python train.py --hidden_size=64 --intermediate_size=256 --norm_eps=1e-06 --qk_norm=false --init_std_qkv=0.0735 --init_std_up=0.105 --optimizer="soap_variant" --lr_mult_o=1.28 --warmup_steps=200 --schedule="wsd" --decay_fraction=1.0 --final_lr_fraction=0.02 --batch_tokens=32768 --max_seq_len=1024 --dataset="wikipedia_en"
Each number is 128 + 24 x the weight over its row's rms, rounded and kept within 0 to 255. Layers, rows and columns count from 0. Numbers have three digits each. The size before them is the row's rms in percent of the matrix's.

# layer 9 attention key, 128x64, rms 0.076, rows 24-31, columns 0-63
099:125148095112136132134122149127126092155152123127095116140156082164157153123099144178128091134108128065098120126132159123125142102127166109135095175138081136146129117162137120134140141183136124
098:135121130133078142079124169139142117147118155085153131125174141114102148098139117132095132124137174126148167152152111133139148145123090101155124188136093112116123092099150132143089158123125134
105:084148087148142096136112118123106137147083122147175115129114070084145168127170118128153123134137126131147143124118108156141113183114163117123151095106099099141156138136122147107159136116126092
100:139153099146143174155127124110129073111148112144103120229129129137122145124119111150115176110130127108114120171133117104109127118135106117103117121104128169111138169141170122137119141139143113
089:160134108105127088117165127119121136153117131091114170160095154127145096147140085068151133139117106139135109122132125118163095145177182098134136145132096117144094142108151131110138124165132102
095:100142115099091153082119198104110139083138121144108140114080127148141119173140089087143090120171122118113136117147134119139123120148144134134119115091099133117144146131155101123095136139087121
093:147084113134159106154132139101136152144105134112133129155145068152151115129141177132151140127124126074120142112160110068097152121129089142089127142110113103148158164148119124134129124105160163
105:102133124139153133137109203166125118077118122142117172136120134095105124078111101107135143143090125119087157138147148091150169118153139134119139156114151154137082114113118145164125128111144124
# layer 9 attention query, 128x64, rms 0.0781, rows 25-31, columns 0-63
095:095130114087117144087143133133153129136131178094133160121151128170111144111110115110109118153140191105152161089167117126123094139139114128144140156098105157104130105125120130178112140138081130
112:149137072128151093136108141129140157116093129150161146125128126106152134150182107126119097144116113122136165073127084134168127141122166105065111119152120151091111102135121132105156128116137141
094:093143136153149127110131137129079074129114118152123107177126091155124102194081142149157154118121113125130085161117099112108118151144139108112108138124166110110108154137152147141102126154137149
089:142149123135116153133133132131102079151100139120077142117126122132108115094115099072178148154141099087137135113106104126175138152173149150149127145171115109133096157133154127106152157117110111
104:139124095084117091106091150131160120106069101110091167095141136127140157118123098114207116119172114147122140156132150163130128129163130094110130142129149119127134135120154110131135118135098135
093:150111143154158100125145119125119158142163159107151106154118036107116115125137163133117123125121081135091159135125113097135100158152127134156112163138100127131129121157097110156125099107111154
109:096112100142122128086126195151130125105151159142145124104107090130140070099115101118139136157068144152117140152108164099105154142133160122126137135158156122111085132122108124139103125113124104
# layer 9 attention value, 128x64, rms 0.0667, rows 0-13, columns 0-63
090:157108140156120112095177169142143098145099120149128095182101147121099137159115114086147167132098146134156114134147100100151122097114083160139107109120107115111134077114134122130160130130111123
101:099144135160140160127187123128145105127126108133122142130150137094126141121135145148160076118130132125117130138119109185128153109138128096119097134177140150143065133098115160168161096133169129
086:129095100125157126116138126110150107111149135132129157135114112085147128094099119092150146154131136149134135200105120191142114096122103163126146175140130106121124159140141125068098126128100129
090:140128123164123126116091156162105105127141119169105120122155127123107116092105124116138129103151145112148125147138111125134146144107158177189161110136122130156115098142166060149176138161136111
088:109141089131128155107140122121149145153158121156108103136166140060122132087126142129150116159101142135144075128115113164149175085162132134118110100141146165115149163138111116124170124147113139
093:108104098085138148117163143103144112125105115137129163098114099104115079110187124133146141091147170131097139122155153120122148105108156125108175122175114140120145119095151153104129125114162109
095:130109142121142113116144117162165168126104107092152117087096132100121147140112119135190168145148110084118160166108118156144140119102108127132154094116146171167147112145112089117107144122105129
098:136171137110126130183160123127129086126123118082169166103151094164131147138131120161125177128110155124139163160099124096104093138133087175147112100156151108114117120111128125136134152119128119
083:129158088106140109083186154094109137104120101107134162155111121154135117157160138134125108131138094160141160145138096148145165161115111142107133134149152141114124178111120118178134135171110131
073:143118126082150180159121113151121152129152131157142108108114132113106121126139120127133106116174112115098112138124089081144136152139102165100155114075150170129115191156128120151113121130106097
091:135117153106122102116150131140149098152110145153111102123137133113116096120124095181111104197103116142104132087103122130089142137172132098139149122101163092105128130135128159085102103136119167
091:139134168124137144113161112082110151116175086130155154152124119121111122136100126114133115169104136121097120149141088113066117154106150145120171111093128119125137148136156131186128137170104132
086:131125113132112096145162139136146138101094139152079169149128117210130136089135132113150105134110155130131098126133108141126107136150149098149137101130135090150190179128113112118103129129114112
085:113140100130182130117100098139120128120131104119143130145141150102084146116148142112151127088108128214129151118113142115100120076127103131144157100144118098137125123104120095139161183123125140
# layer 9 attention output (transposed), 128x64, rms 0.0903, rows 0-13, columns 0-63
084:103094125112132171155087109114125177126158115117099109129126105138167112123135138165146121149136134169133160127105115109129127103113107115118113096152123153145135196128100120091120134174109181
098:132134126136096113147085120134157127157117160131142148116120140112068143139149131097112122114138106150157147140089148106111090142122128097169141167154111142116162100144180127097071128100096136
090:118139123191162131139142123136109143104083122107090113119147141120121112128133092132116108097120107087174100067176139089124149130102125094124142090140124140143106103157128157147166135124130119
093:133139172102111168135151117110106156103180137103142132128133118125132162126162138105141140123141158162111149119113121111113103136118111114106089129145166114113175069108157149088082107131129165
087:115139125122158158162125097139156098126105135080104133091106068129118083151142077142105132109146135113159164129138125134136085109114082111143130138166144131126130117161176159147139143131124108
099:161160150157099107155126090122110112141109118102116125179115174102177151119103152120160140122116109139141158136084147100177141144097151114143143165108113145151123121111126128153102126156087115
106:137152132115161154147090141110127113126138141138135108182144187158148130109103154148085106120067110137161117119119170138132140136141115118134110118137162132116148141116115195127152107117172108
105:167139121102131144132131135122121128109167130164108098156160131108156152112127146098144114165166098133066134079124137109114148139119144113166116141117090132139150150162079127138156145074116117
085:152098160131103126176118098138168145105122162132141064136136130096162104128130114109154106100117117120119121134159120115159098138120134114154187128151099100109123088108088112134168131108155128
077:110186141117107123136148132104120112109115087107153129125166121139149123079129122150125130150112119069100146138160166152142141104155131137132144135162107087121161154075150134172158104116133117
096:124138089120132125105114102128118123118135128139142091133140107104080128120127136113110102121155153127171083148127119151180107095140140169111151166126132089105111169175150144173113173123118098
105:107133083102126124165154123164134106095122130119114101158085127115132160090132144128150134132116135114140100126143120154177142130153180139077140142160123098148110136157121137083165119096167150
090:147109122136145104119158135137105150169157101136141081149119140142086121119161068154137170114094122123158152137114094129152110128097145147118151117110152137112060118099117156087138126134127108
086:108103115141116166138097161143111118164110182069097137144106125124171109126157107101119124176121170090112095119107140115144090093074134128128155136141124137146127145122131141109140112140120153